Weights of a small transformer language model.
Size: 10 layers, width 192, 2 heads of 96, MLP 768 GELU, vocabulary 512, 4.64M parameters.
Training: a variant of Muon for these matrices, 92M tokens, 5639 steps.
Each number is 128 + 32 x the weight over its row's rms, rounded and kept within 0 to 255. Layers, rows and columns count from 0. Numbers have three digits each. The size before them is the row's rms in percent of the matrix's.

# up: layer 5 MLP up, 768x192, rms 0.131, rows 14-113, columns 0-63
# down: layer 5 MLP down (transposed), 768x192, rms 0.0622, rows 14-113, columns 0-63
up14 099:165144121127156146090144128166154154116179109162147101158074140151135135141174156106097129083085171098140110138097115169155065180136116108143068142125125125131087146114119116109185121105112132
down14 098:137082107123080147151107133084103134219116190103105239141139153084100111166090130141194137198173134131152113145119132090119169132123119126099110169150159174166165073130152128162129136158117163
up15 100:190166140129102187126082098125147161101139124129105099116171142153142081118112154143103075110188055125106124074121116142180089173082158146123137150149096150139194142193105143119088156088193171
down15 100:139128142071169126143120112152138069171161109134120179126059150121097177114096121112164204126165128136144147186111115138094154089147099120144144142136089136093087160160119110161129155100100099
up16 099:133185140167050135091156088113128110155088168193149093123067154106077123100131088167038136112170129136093129083131137098116159158188132137156129136130144150134160076123158119126118161107162124
down16 095:084115101065191089141111123170229133154138117084129114104124167148178187189137116074195134166133126111129105189165117118101125123067084145078097136131188126125099096080110154158135140124101154
up17 097:119074126071114151172146079131150168126132203099109072138126146100095119122092093112117083161120166194098141135109095116186164140146144143086153142069134127184135176188097199122159058129143140
down17 103:085170086110088135154105141124197133105181202104095148107151140123152098136174116169115151144079123131153088151069172084131141160150107089142097114111140165105149180137135108144109069066118116
up18 094:095104144089144122086109180169156152109107142195100124087139114155093144088058129173105193089165106112105132156171134069125131169109109132141150206147108163154115125141136130114092088156136139
down18 104:131140123111126111178164098099178115160102132135162073177145204121116129120133149163165104145137071175144119179173094113139149113146095147100132138173146087080091099181134126124158106172113151
up19 104:123100129142080086179137110124121093127162145101185168148160081095167152145113158124144111146123196123137109109123108066082127091140106100110165056155196158102126149150062136140148120159172172
down19 101:122121153107189173127180095148112113150088107108162091152094109152121184101135158079127142077094100160124128143131134196138115160143102129089107104100115164095110089133118145092154113168122148
up20 099:144111138115149129166125175162084133138185141109150141118126088096185092154106139162126056081158117144092095198140174147158183183127154054110157090074145118114079134129104107119121164152120129
down20 102:131179148139113105111125047098194143147084112157161093147104150181109130102156173113143140120082163066099139120123128107148096039106130138158141138187092087107134135119101104140080084123190088
up21 097:192148119115067117125114127122145167109078079089110140140124135192124114139141114100088135182144166121112138091179094133115100174120159100109170138151079036140128146157105124098162151069159142
down21 099:063154145205133088126093108089133066152143121150124103126128120089135148094132116130126118088098143154156158158099162089176138133119084074121081172172087145146070157106066120148156112194086139
up22 105:096154122136110107112165170167132203121141050131152119099148096172151099113147119071094110136147199163081151102087079064137104172103108141145082135134165132132162124143097112163127081187106151
down22 103:168142146162125112108077084091134118110127132147133168136095095102136199086178077160116083179141108069116116094113141188152139185165138155125122140095106157063131165156182111096113190091134108
up23 098:095115113136140080072068120135060123169129089174131144137124129101131084191131149175078137138187156167091148133127072204119206125160142198131122192091169132136088135148159093121146107116163151
down23 101:135166105105140101112107193124152154158101114105112104191074145113138153158152136091154142128106152080155138109097166167135126145094063124133138072127115108157096120171103122092132189097139152
up24 094:122130092110181174110093150198121090087106140185150126150116151046106136140133122141076142140132098197173118119113050091116145202058188135103157106100167192162094089140148139100168135161134126
down24 097:171126151133063114175084140087108128138154139057122143095166115112148081154114094135131099144045130132113164163174179204097139134143143124140120113127138099106123189131140164074155124140118117
up25 102:126087092160082094096183061195153151148134113167161107069117133113124129148191136105177098094125111151134102135094063150132107129180093131102170148102212098170127133119144130125182166124123141
down25 108:151093159135149130120120159106045065179098158195064117089129167139073095091098139118134193154125140111117115120061115176191116131129155151150112169098051135139075127152123192125092138096052141
up26 097:141129208123096130094095145126157119102085129118158076170145125101152181113097117154101212131171126156148066137120143141109141095160149158135126126049107151079155086166153156092132169136108108
down26 091:197171141146187088137138107113141185201192166108062145175064148155094083189123130141173092165082089161078152093110079136123116129104162133111120129197132165150097119100068085129172187092100074
up27 097:100105094088041120094135123076120154171156138065090135104154130163083118157120172178183120163107125182150147185140133118116166089144141135163122105110068154157163155147111128137137100181105109
down27 095:112172081181162096155166162133142116094099147153140157128085111112193087070149166141065201105108141125127145167133144150088077129072191179126118115181129101083086164114105078090108151125146120
up28 096:127141126119094065155150206134175096136148132118180109125132116094186095156145117152131118118104134084080101101105165093111178162154085070106144155060171167163091169121129177120130113107118123
down28 094:184152114116153197143114041106167120125126073096088130124172119194137109146132087109088112124186086150148143133126197143122112101119161156183108098125084130145096143144121084198172146146133116
up29 099:144115102091086118094136111084171100147074138114106136121112092076207121157112094196130107152181075197127174171128097173118138110187201128142145132124101152173156141054148143075101144126139121
down29 092:115133142190063090108097150190061118116118154070109111137170114138154154120111113059112178213139126169162143202112138166103138133088116142087137154153113155082135150144110107104095101143172137
up30 103:163125150093159079126151139182073155118189088115123084132107146170139164140134095132110150140118193130153169127101150122101156135177112149113070100133096189086143134117095120065116086137183150
down30 099:071181122141088209114130102093143089205129157136119174178154173146128120188142103093138104151081083061142032117171092188194096139138163104112145120114145124113174139099150089146146124134140110
up31 095:067126113166136075139142129074095138119122129142144113127186167122069077106188161111086135116121120133096198129146165143150105130056070074121131164138109062127108077146165123071081107132205111
down31 096:140092120088082123128159112123096110092139150089127134138106157110177131121083088109151135105122137113105129081105124160091054164129151109097108124163123167119124156096099089192125141061071119
up32 103:141134139154088076179071097140138095152134116170156132093143168129178091144134148163155169102165143150073181137137150160127117104118128046145142164084122162099163116083113087195138123144097149
down32 098:152178117129153102121131100095100152110123157155157088094121065128129148160123133056108117184120193088160085103169104099149147145144130151093155097144147141159140082160157139104091166072160173
up33 096:199110161170165109106101135164181136084102115135151139158103052107132090150156067157116157149116133165100107096139160129152123125140104156184075179147102130105129148151133185132124119118103111
down33 096:130097119030114184149144116117099151085169153155116153100137138124121116118091185102128161144143089140141135099116128109112157137116110093081183133078115175120129110161197077172117091143157128
up34 105:127174166132082170167191111126162162105138156110127193133116163116151077146164117083171181109190133141114151112193115136076132174179165147175128127099134142118144131093095134123115100162153087
down34 105:150111101142102151130128131050082146169128186185156106104137090124167144109128173098085113115144114141121200147170138077168104101159152094128103098116127086079123121105169098102106142160132145
up35 108:141137167141092094122156119132183153096129146116138119054101088123133046119157150078136162133163151118137101113222114019113094079124117106126116116155157176122081126102103152054108125104179144
down35 109:137152148138081096104146107183113141189148193176133140112094104089115090137095135081141158119124090166165152164113155163105130115130075066090116140101117105140058122087158067150149129077150126
up36 097:121160075097158142124129146147131117135128093137112121120102122042068164126136148137111123066131131193101149122182099140106147130135114122144073125128137157160209129062109137100111130185131185
down36 098:186188153145173089174084093120139151133113184114165140144151119123143126140123088127151076225095138137105121140074119130161137147092130150138130130105113099152102087149132133148135109184162076
up37 102:068154128140105171091082134144110129144129141155175117134205084134126086139132098087138107197145087135170164098119126134124112085156146132185078103128155154115154097089137151119138112139127114
down37 099:110093177103139146141111061150098174128131136153114124146139162094161126154148109122101130149160148120152129130097133143147129184121127202104143130098132158122185092143155149119121143152151167
up38 102:134228130097145109137129107098158150106163115096156115068127145149133192132184204100144127098108126178083081104094142152101126081151128129124171136140116117124121119139067120149140150135122114
down38 103:106076095112079111109162078151075112106130152117065122159192119162113134088199115153103134070153176109170142099098142152111101148108117165146159142156171155126120079109165212109136143091104126
up39 094:171165147067159058191162121177129128074076135068162187093154078153122168129153115095130090080130159107059148085216143106106088151081148145078122134120147117166110092152197156076166128136082158
down39 087:139102130095102173051128092129108153145154097193056160093173157089158126109153152116119133122143095123166094178151144103155167115123120167086092176101165131094162104115177094150179151178153121
up40 101:068110120074168156156127125104090083133078132170128143165121119084105103155118216146108156130099124091114095142145132137166125123192169137124106165125136161103056159104103109075136143122118076
down40 110:185143157190100119114160121105142089052115056113121130145080118099058130115132084105151120123124146123134103091128115125143138110115198155111151101134134120158144081157151149164161049123143128
up41 100:079162086092138137126082159111120146116148170158096150074098145162151040075198119121137083059178167135128102083127115107135196155097079132157119140093134143159142157136062125136079149108205088
down41 100:181053145118143176105196114123184145086132092129193053159202157146117162139141116097105136134137145152146126149075155124148104140158156123112085173187063139140147136181159095142179154153069146
up42 094:132121076125110134179191123116134179120110067122160114104140113076125097156142119109099129101147159100078178090118121142169096125098081120146144144121056108148225107157105161159139155160159168
down42 096:137085121090076133087153144091161090182180166071059117127118125108137111135100085129145158110142139139141107165088101136119185132131188176149083170152146165158057117104146151091106123095087086
up43 105:155101122094133136209120169131137094127033112097157137153181146178121118147152209108099162074100124118118047130139076149105148113150066165134110115121083145117147120134144137119138074096173130
down43 107:168104175169174123096124136124133144134123168122138131148077107166101100132195097163105160114068107168097158104127082144155167135067085122119157139173094113139148136167143164150093146165082155
up44 100:077117123091120180166073124107135199131136107123170137184055082173110107125132115136182137127093189185136166102129187174146124156095127198120124113151097153062062150124116143128103081123194118
down44 103:180128111106146131089177141138083078116107140125184160069066091105127114100117134109126140136154129080153116118129100103143153110140135140116124105113096147136116130138097145108125134137129131
up45 104:113160105134080202103195179115149101178106191162118101032089123125119187112104085163128140147189141098086087122130088178132064151154127122112111194125132095079111137142109134142079124134142103
down45 104:123109075142145098159126077177155209117137062126189084175169134152114164114092181127154093153093102165103131119168151130090185107138172159107127113139146130155101129115197101124129126126109080
up46 103:080170047127110169097113157140151095186143169163160091160106087162151134055136098128065094126139083146101142181123146162136154142155087131060131099122102142145128168182162096134136119155158128
down46 103:130143195137158128165127121133133105102123137095146105091138173079115090167158116133169159128104186102093071086112138092130158088088161162139158150160131143144110111104127135087090163035041149
up47 091:180138169086156183159144127126130105194117146153154137147112164079103141106109086135151072202136141173124094155159168190125157146144147101152095156077111209121203083149166103073137128134120119
down47 107:167105163160137078182141132145124083071179152051070099121173118099069133092087135102147143127108107175143142166123114106137120112083135184196099183172130088137152156156152124111193120135076096
up48 095:059133089163181178161087129095100099170159055143155122083169131138140034108147168091180176155105141091145154125151127106144093153168158127132087091147052120154109067136085141136103147125141097
down48 100:135087159155106105148177145155141119115087172161124121132085115142063195102176138080084113151162117176139093110133165048092169089098099170112131125074146103152116146101174107096164128123060163
up49 104:132099091099100132097093114147136150160122044094130083107199172141056086126159133139178119112166118154095109121068096170143113157135162147173076088169129110073077118172117141128114125110137150
down49 102:118159102159124075128171074144080138115142138161078193131083126136143078191122055159079174153115102131142113082142208112165103122114108142086098096125120108172137141136094098138121160167098085
up50 096:130123115155151126131163140102103146158129114137128139123164130182128104148100115111133152131130149164149070172071102113095227132196193133180107153123159150093119095055101188113175111142096158
down50 100:131090158110098088126144113162143138125167145073093104147101117121136130125120151140187168107094083064196170127124143136153100150095121127103108151099143105109105071198078113121134091114152083
up51 102:124102176134152089078089145141155156110147080097125121139174141126143074130141112130095138097148095040137166124146164136120131163156115121201067212211130105098136113172178106124111072119155189
down51 100:150117089149124084072102112162150117109127163151147169145115106090182171213108094165145181122117118144112079127136092130086103112116170123096134071105155136154135159108144159135148099177109107
up52 092:144117190117191183143090101122167130180155105091132082122137060101113112135128143143119152152116089102173121112071159127138111093106174159182110092105191105099140076099130151183161124175161143
down52 097:079093142094156134089157131086077161117090124148198092119108128141128146085101123181168085098083159151074112114137123115076155100105093107063170137116113120223139177158180108170125102102156106
up53 101:122128086151136146123136128063142082065155090098088091084137144088085151133139139181124117209132202134120157153117135130065126171101152163159161065103093172137072123180103190088143147075229113
down53 100:197172117142147129133064085184117150158123199082123161175151156175093070093118126142116121110111126095105179102132156094127102132131110120104169154100159150159111174061123140099131130158109125
up54 102:124122105162123098195171089095138137101085112093092048078150126147128151145116137076119108103116087148111127100089090155213122110166125055111159177181136145154106067176163151106100153101167106
down54 098:044105116109114144116087182086145160147124133179166079127104084122137092133075151178095122091191164127113122151135172100088067097090111139180159128155146145077130154156094135151151124090076176
up55 130:135129135086146124120132084141159099129129129119129064133131097132106125102165150171136091091146102097161133133054074112147156196125106184119115118136202111104083055109139128144172059103175129
down55 139:156115151106123170150112133128175113140115109141114060108133082153151158005135137179144078181153154150100127081131125132127136166071115155140143114184143104136139081109156098145108104163182158
up56 103:102148000174129070191132118178164126138151165210169126139110143184142110169130151175147117111145135122111158073096074074186105146166125106126120133137186103105118136174136132079129129134130147
down56 099:182134190119118104092183114125115169134096083095086151139091122094147128103082088101148166191132137138110150166125218130144106145126141101122122119182120129123151060079073162159082120136117108
up57 105:080162150080102113136142098082126121166086198075179162188165169112151122103170167162161109170170158145150140182189141098145240119117167120134103111092142116113131106110116145160069141103163126
down57 104:090134135195142107135120176150092113122142078144066159129128133112107134192153105140112142134129149136162149127094097134094085167225116073124112092174092102115132155155118104161066148128160141
up58 098:162127130201118195138122167112079118124105154120177091144130157091084107097082107122116153119168131114099127188102139094088120141189195120099129152112165171140154103115061142180180114164193102
down58 100:173163164112146119105152096121139152113094042117109104157124097156102160151146146126150127096074143140162164102123102117096109199123117191092112122134077059081112134141113098163126120125128129
up59 105:118117077128117105154116086229154130141142116089082108092135180162093097132125113142177070121151132148086110124145130183105101170096117131145110152132123111135099098163142129112086182154163043
down59 100:148092097176128182156134065091105122135146154156143185141118150069160090098069114109097179144145133089158120175105133114144168090132182131135115135140110114143165137080138154093100126111095161
up60 097:166163130101102111169127178141195155156123115119104134120120108218145147073127127104112132151150056109177133109068115152159058138160119139203101154130104150155070157141148129105132091148236115
down60 102:096086104116091190104104101138168077154181164151127120143094132082109089170133103106136145163148110156119153133142109127105163119149104145108111088158111131087125131148104165073130134028164105
up61 107:140118079154137163121107120102174086091099130166108123107148101149118143107162101092138138122146168112159121139144115053179124133165103187103136095137097138063076160166179118141151129168140154
down61 106:097145150148129133166102085128141172122138115122117103151121138085171114179117120110082101129168130053096194171109111134153138127096179115157145209132153078133062149087097129165110150111183174
up62 103:186097095104098068150112106064131154154144117157122105120155118118145136125148126201162133083130133172105140078081120104152197170147107129161129118132149146143142143145177138072089205114130123
down62 098:100135168162123126078125170098137124141111133101110130104087160100178131136134121109112119154167170114175079169152110186101065086114161118090151145103077163137187111101121083134124104113164137
up63 106:120145152091115109121149152170140122188102174114179108169082121118085133170111142129109162131074086103038150099109174138140146167110181178058138153175105075145112113154101101112146089201139146
down63 108:147163159131134160086151140077114172137150112123096163122154135096174116044103194123083161136209157112135079123038156120072099153150086130098140062099143118094141167136121185161107175148090188
up64 096:154075099186160112078163042090172150134093144131116159161125154085124121185226130133111125173097196140086145135157133133131140119101172118187122156097107167150120096127112116131083104175123141
down64 099:101092138059145158099152175153072103152184105127144096101126132175146118102079164129162186101143107113143081124130143134090170155166052154109170085181143082122130124115084178139155107099134084
up65 094:106158081099166153097216135104177130142059160113130107176072099122135116084161162060133162118164167159127158134136124107131122126199165154165100085127143080119144096163046173077183066131167179
down65 093:172114118158071043159152108191143096150202139127104093091121163144100183104101097160130071100125102123141129181163119113106150161132138157065083193112116079125119117064120127168071169157102148
up66 104:191151147086145163110169044128107074119110074097105113126163125168097048126147096150108139128198128091132137096110130148123099094123093097108136102103086151134103108137123097092104111190165155
down66 104:086123094116071132097105170133144106178133138129152123102080112121142146142155100090154164085065216155121158142144156121078165119154167121114101194157165125137111137071118115145147105093179099
up67 104:077162105156076121091105109136101121078185078127145113196102107121114181082117111153156058145171119144122124092111138145171122141166094187186082143090209090160147177133194090112137155134116165
down67 101:176176082132211158117191114093156140150082146120159100034111171105136119055152156094120175114171155194075114144129098103127116148120117112102145138146057131159132087172104131064083107166130088
up68 104:113139059107114198127179162190141161136165157080135143137119075173107072157156163161158140105112156150184151153074089104151153095039064102141133135120133116186129118122116134109116129143171176
down68 104:114102125122119120103149127124118116083071130179095149147118121088179099039137172121139120120190060059115135170078126146120134143128139132111153140147167142151109122084145136179186148113095132
up69 092:147151136135130139126120128137124132203094163101161084185133102147171108104103108124130108096170129083159033158083110120100116088110152089121137111141090141108114152137066118101110120111108118
down69 099:222106088113132111125138167097126134079142091185057151142128111128096190129161102148129095131080128139096178130168173115179114147115135141104146154161171130129175152146169126143075143080055111
up70 101:142155053148105127115155083144171125124142122160070136118134120151195098135109099096130169105093167140148136130091124113058094155077092158233130177110175148149127124093108186119080159120169124
down70 105:065158116142104094114157192106108136117159147159160153117112115111083124170135162166099086142078102076168145123174131123135124127113176116079127139143059122065176144142164136183107111146039163
up71 103:119195114108156138110126108102106164111108050103150147113144120073143191155155193095131088169143114111150175103109098135109154102151088155149107108138135148119111082118133129114157112156138097
down71 097:138106177138091107114125156165128146200095175126075115145129136139133120165120082113131174098130133151092126177131182123129127148144117142155153155152184091100108181206133116154112064165106120
up72 104:147119076092165103136106110118118094120148063157124182127158187118065122110150074129153126158187152190157168188161113124116142122165155160070179070134166166125152110128113147120107139133164128
down72 106:182180172158098150126134132055158113125078143089166132098081019149134133152052111128158118104094096111110182134156139120126107138134116091163152167165175090063132103136141120130126130131166108
up73 106:080149113127086101174103190113120094103087182155135159116146098152108137044139105136112117171114148184156139126104167135151117191150119113176050141149157072062130144144168100123066181112124149
down73 103:155120146151198102159123143181165178169119058073112121178117109114122123139175123134082120080154148177100100097144095112130192143181130128135089128171070148178160126102167136116172082113125095
up74 095:140090117085097092131079205095156119133164096198093181183116090136103117156174156116129144114243176115166129144153094182143112140139151152163120150114139145158129110121118109111129143150133109
down74 105:084050093085113103165128101147110116102118163145101097134122186126094101176194123075097068190099110160108137160129150073104181141097069132161166127114187179105107099129164146203120118091092131
up75 091:120149117148152194081178111113122149113145141056134164159117151169133140109184140162162111134126172141103108138123105114111128141076153102134111122152077154155092099083075060159139122113167146
down75 089:116167054111147131146095116129100107095125135194099103188117147118117109098114127069092097050144100107171137116174106135126110136165182163126111170120159161112140132122092182195106200142138227
up76 102:130127162132088101167081114104141138172129140181123136084148155106110108158195130153047107124130134155032197090147152139175129141178133142123093157094105116092113127125135117105133110120130128
down76 094:148065132123116126100152109136136154090086131109088120096044114150146180157140111166173120137108145073210089150097100119123181123133158122102125123111152111123165160155119150147136146127110136
up77 097:141115201109131123094092162121146114134058114145134157156171126107106168122108133135076122108092155105121153216149163135147172137064161174078082137103152104086146110175159165117137082152166143
down77 095:106205074147114159152162123112107160153169098122176084143142161104152135080150135120163095196079075149094113103125135161119087128123107150131137123097128164158099104118115082118040132122092119
up78 096:103111105125138175163068130126123139197116108134144158106163110085155178148103160201180107135096149207106094128142169174137136125098128119180117156118100118206123063110124067104084121153124129
down78 100:138102133085161075080105088135111138108127114094137164134120118109152133171119104090132135114139076140119154148089112125149145181123137153082086125145146151114177159150116103056121164114145082
up79 104:111123126045183088087153138080188100093115164148052142123167095134121152160103150121087197090162151080143157105105151143118096075153131162124106122178104102079093109163109106128139133116178103
down79 099:161108161227115141158091130190094146180130116140179109160102136134127171095070141162146085081100098107069120118135151117131125125116071078184172131106134140178129075102081135082144057146125147
up80 102:120091100143132124161139139138166156120119142072145164067090030135142150168120118108109087127133120217122180082104091137074154199124170171181159150134100137122116102177138105125147165116102097
down80 109:168162167132112136105145081088116128129111145175117112121182130162126109096138165136071131154083109108144179152112100151193125119108112077085102117070173054122124163049152108124129103177091137
up81 101:156089088121185078122141092140104143172112119104083177109119171181129153178152151089126153135130115080162155105141152121178160096102095141145120160124148127110108126053165201171132149104117141
down81 105:139179128130144120177106145158083145118107183100103172166129157169089089093164106151089106115158136118109069102152099121160120111056123164155143084175166155086090090109112066083078161126133143
up82 100:109188094111145128156154171107127116083080113152162141145072201095123103092119149148123113085108154131126110146187099104131058209109089085161122135093145160179112106142142137100111164149104051
down82 098:155105170190103145068089135089196107154131051086138118109105116166131120135134062132112138155191064088163146097097147128117126093160143151098161116124124160124102104157133143164129099110167122
up83 097:166138124137091143081068159119147114144139070112129108120123115127186141190104164173149134129106134173111087155081137091141219178171108190154137143077164135067114183134174145072151117118102090
down83 098:156135195153101123175169104130109173104105168109137130115171131096083107078121098089103090143170165083139152099131163116170080112122153063106103124166157148137092106131113069154079207149103190
up84 102:130091106081089123049099099127145117133155138156103129140154173102160133113111104109191158163141105112143078065172107117154110087190156099118168172148122135073104134155174148029101097148150055
down84 104:140097126144120090163118165159122164143109119128152119098139130148171177128156137117053119122077183126109101137145125147096158208164143158143109079085112131122129138128116117128144146157094074
up85 112:109098113098082093132118134088102171082188142140157114115135160187080154161116121109121069108184076132106105149187121111158110149056097134157123166136150115078154098109111126125116045142130113
down85 106:131107126176120086094166135173160104159048117137098097080105120089171181179136088161104137097124135101187160166122166147088079124147158095098136139101089133123134194069153094141147123109140177
up86 094:130167070056144123137120118182125116073113138121141163104159096121145036121117101062098116112096178177085203100090113140141089152160188127128123150144151116196116155135089094119142150051122164
down86 094:078111164134110122184133204111132109179125163106129079146136138181113194162167135148143123105152052099118043158165145144116154109124101159124145144125120126099104097108174149116049152175116109
up87 096:086117139117155113140112197101095106137160175176129120106095094119067125121125124081139115133104081103138177164173112137147135088149106129146077140131120136121120120122177076130116077162117120
down87 101:083088118144096101064123148094123153096134141125118073166132141117182142103106146067135132110125174117075134076140128084090110157137146144140127191086136156173165108107097181124152063092146159
up88 105:135118158142078173123166143086116197122156120134107115150144071100168051140103077094097112183139079143147130114124145179153110182105123144193081171187134127099155110120152160142147150167132133
down88 103:147161103112142132153112169146121104117100083102157107189114123125101090075076199131174122106140158144085134175157093069136140086122094103091111122144131129114084090133132133146069121130120091
up89 095:065118088151115107142113140155151065098171116140096146105164115147113125139102134143123087128132172114137137143168045134196113133137146164111197088055170136117163108198142104158092163114117115
down89 091:148176124048135110105135126145130140155112113123098064106095136184134169111104191201084136161100109136153114138084209175109100119163106089138106153110131159146130112136121127073084100166152134
up90 099:150123145100141057099110182181153137108151073139067095096109110122122128161155140099147159098083195128155089107074109174123145098125144074099185157164121136130074163171131060061144137167217160
down90 101:116112120166134125167104130117128053132098138162136176147153153164134110137132113149110154160166085161121188127145116203107128161139129139154129161137093127171119186136139145143101131076087115
up91 103:171161071093134126080092128177155144101047107035108108116106072165152159148096148129130168168173126130157184100141138115147087145122079113100187123132104097104116159155173096104130181115102141
down91 103:144173091124213127163134121130156105093191124189158131143135161156102138075132100106141143094106171122124094107115114145092088130116225115148066118140112137154139157113065138120139113130139149
up92 101:147189099106187142155115160136161137131070130116110180057157125195100169131122165133087139139074154175127136107166198119122129131128149119133140113155123121131146098080086098096148129180100106
down92 099:108131090109073073163180132125183107129191113138067094115083106048158142094127106141106143134185153147116129126131123147125161101125097138140134138184146152127105117093128184067114127101131152
up93 101:142179135149102126104135105070177131163124103119139132152117206121082166154130105116115125155165109116162131125110114144145094137130134150089073058159089106183136076118146128081083159085130140
down93 102:140080090147178126109157211164113120103122160133111139101154082125172097147171120146174145180085130131121127118104165161182099113119101153142131178096170081080148118156104162088124061144172119
up94 100:106148148136145138115141143136161061195137083132174145171164159118109170107155153124144088112105103113167105114079167099133109116156171145094166066137136152067160102161149168147159132193117121
down94 098:128149136126098126140154090067092087103128136112176144143151175173172108177131106162085112106117131112099152166137106137144171106126134096110141119131132132143125127140123082174111111111170174
up95 098:137162089136133159143042094156117139057199138120103145143119125085129133041117157171110136131119151112170098121089059083124174111167133104171155187124157122139107146187126116148109097056117129
down95 095:082170114109124096116134137089109108163128103131140113128159119121097047205112075142178156126160098139126094188167170158126122076059123211103140075153097148105150061060158104106132092133130091
up96 102:127128130098068085155130163203175084120107130145142050106048128170116105120109103085107159123189146186119132129093093102153120143116185101157115124123145092124128127126099122131149120095142152
down96 099:120099141152178166151144122134097126123087175142180123112144086060067168097116168106116154134156087110080100117142079137112093124098153111066169180171128086165166107195176118085094140112129145
up97 102:091141136101097174127094129097127157093099131156185121148206161169082115143052138099089126078101088165177132113126155097100110154135144124083116101096169146102147156118140114151133120115123157
down97 101:119154128223127117170202128083063104115117103120194141129136134108121161154130147145146110162143122138092157170100189143091150104063079118114124103126087106164154148137144098099154110170154166
up98 105:162118151138128125127084134146105188140085124100194156116091094138120094140131116179124107104103119121073140079130188091112128158046182100102064103141110197124124155155099173118122129117193152
down98 104:060135151170122066147152127065137045131136178125118146099141197111105127070134143113110098147152088132231089139151144163212138153099138157106076157169176071126118125083110091167110158133140153
up99 098:101128104102138153075147167154119144211087061147162156112135135158061126153095174096161071171198119133120126195159082149125152192111053161093082156099113084120134135163142088185157130104135123
down99 099:117074106116149085137126107132160124078151175093067047136149145120158208127162141150064117147094171106119126101166121094111123112099098116134132182096113132105141141080139176146086172163193128
up100 097:112111176133138100121112142095135148108100113076142047107080105138120087119116167130154099132156134147109129047108135080089082140143149200141116153144158070086119177086143153071061105149108192
down100 092:108081098154106161100160155151097071116142132201127151198105132100150098129094093133089156112134126107103134106136119151151101121059152060155143141103161175156171116162118138150131154095115145
up101 098:085124104127058119155187144112157085115145140127099184141101124095086106064149113172169186119124134067115111076121103108106156192139151108153175117160109174140108139120086070119132141080096133
down101 096:165136099113142205149143215139169187100113172096150055158104130143197132145068174118120094116088150141135145173135140115149153043149051101095135105154110113126198124120158142142141102151155114
up102 096:198123144127108161095136139176118065095142152150116158114082108099119099096113132125132158119126168128058138146125183121121178112102167096124121179093118071119111116065074099188121136113089137
down102 094:088128125117122152222119132061104201094121062133159088137171089137141182173193137108130115147076127175113146120127077190112102175135069095115087085138145165170148094164154113119104123088155124
up103 104:142144127112117101096144132097096135159120112143135130152165119105103195128039108131076125125143098133150134145171171166136147185155102122089126172081157096126114134173171148158128122165145116
down103 107:117129159154205146168106092125091130136084160168158083156127074153154157150131096112172096152169117145062109148122159070113083113076156066196160152114092149097186141103138075075141103135152142
up104 098:135108117116147151181144099134141083157107094100171164140158089140114177100149154222170077143161116136134102092157120108153163072147105128127189151161146121109150169166170176078105084095127123
down104 094:104135113089170169119105164201146120125160128173136086096200126100143085152095144063074149145142158103105124212089175148129072194090119161097104158170131080110178103118112096132153128125132158
up105 097:111139101088147144133067088190123136150134119127129121169126094127080111160146091129154154107078167135167128164126025199158117143136110159136138164104105126128130075145117124115179105142170080
down105 103:227053134114168054167155177136113074069113165097098160144185106157155105120137115128087157153091149127102162131107142080183111140095138116082108152136170116102109137111137072155147079141082153
up106 095:130156088163161132095120134116114145164119124203169066198099111127105154131125120141143068118127105149193103113115135130128123123180124077138090134108114169084141140184114099108125159139156129
down106 096:058155117130155159108182090101108112133096146087056151085225166135144108133178148116054103114153135118051167100094150094122153154158155117083165163143053123133095116092122120159119177150161142
up107 098:120084132139172094077163139145117083136183147132134080143174088155158169108163161101158123048117154219158129078160169122138089145085117091186089209124148160124128117153173125176076101148118097
down107 096:142116077114085180116113160099089121141102063146136132121090165082169087151153088177145186180149123119133125155106037140088201151191124098158127072136101093104181134143170166126162169132158110
up108 105:101127113140138110107115131143144141136078100090131124126216139142173152125145058142176119139123165086215150127122158129116145176148128081098132124106101122175081079140111087143168189162170135
down108 097:128156138059081150147124142128126101099177132154138095116078109116096044126151137171093148095098150209084112115180140123161120097116141201123176130160170073105136117165123106142137135122092130
up109 091:105075139086090131163120182079153151143064136122106089088106160137052098144153128123182124140113119157131147144123141105121097168091168098185112118157138195145125099170092160124160109128124164
down109 097:081182120116130190151125167130132090127115113159169097159113104136126139046080168136136102087073121150128078104117087121182093127084090185069114165131179064096135107151133113131140100115102094
up110 102:099129166137155133152019108119146156134139113100149141141169138094157150196092118097117061161117110144110163088158166088126091158124124143161140154196168121109180143152130133117153168093091113
down110 094:181150106119113185136141093092151151123121149166079148083037121143081119078124178134158118144139159119144152208101135065165187106097083168137173122056122169137112068071118097149109163136085098
up111 099:099101124124126136136125110135157159114149124156165227118127209116126135097157134150074155144112157153165118116154112109139161116127101129178143137132129116122128156154123155088164158177152078
down111 097:158106150148179113123137093148205097124076090086108104170130088138156087123108105140138097111129122112102109118143166152142129117126106093095178149138124153088116102088053085157122069083145143
up112 092:125104127101111189172113159039134127114086108112097102102116135170172089111156148064156137136132128206139152129107114168102107083103185090141125077129132173073119097143114160141133162141134129
down112 096:099110168121172099120112090184132093160160140154176155176127150045080155171160115157066080138122166084126093143154106124153133160106099132131074126172106122149129128126150116163092068153132157
up113 102:091091164174143150073091129142146104129129152113216098085134162142131173170110105138119121122133112145167126171119124145139112175144123114109199157144189086120099097114121139146131155100121087
down113 104:120150095108148164138065135097121167156125143184102132144129134090110120150153123126142174156132160158111149105053098128080145021182118154187142086127126141099146126106207084187116105117099137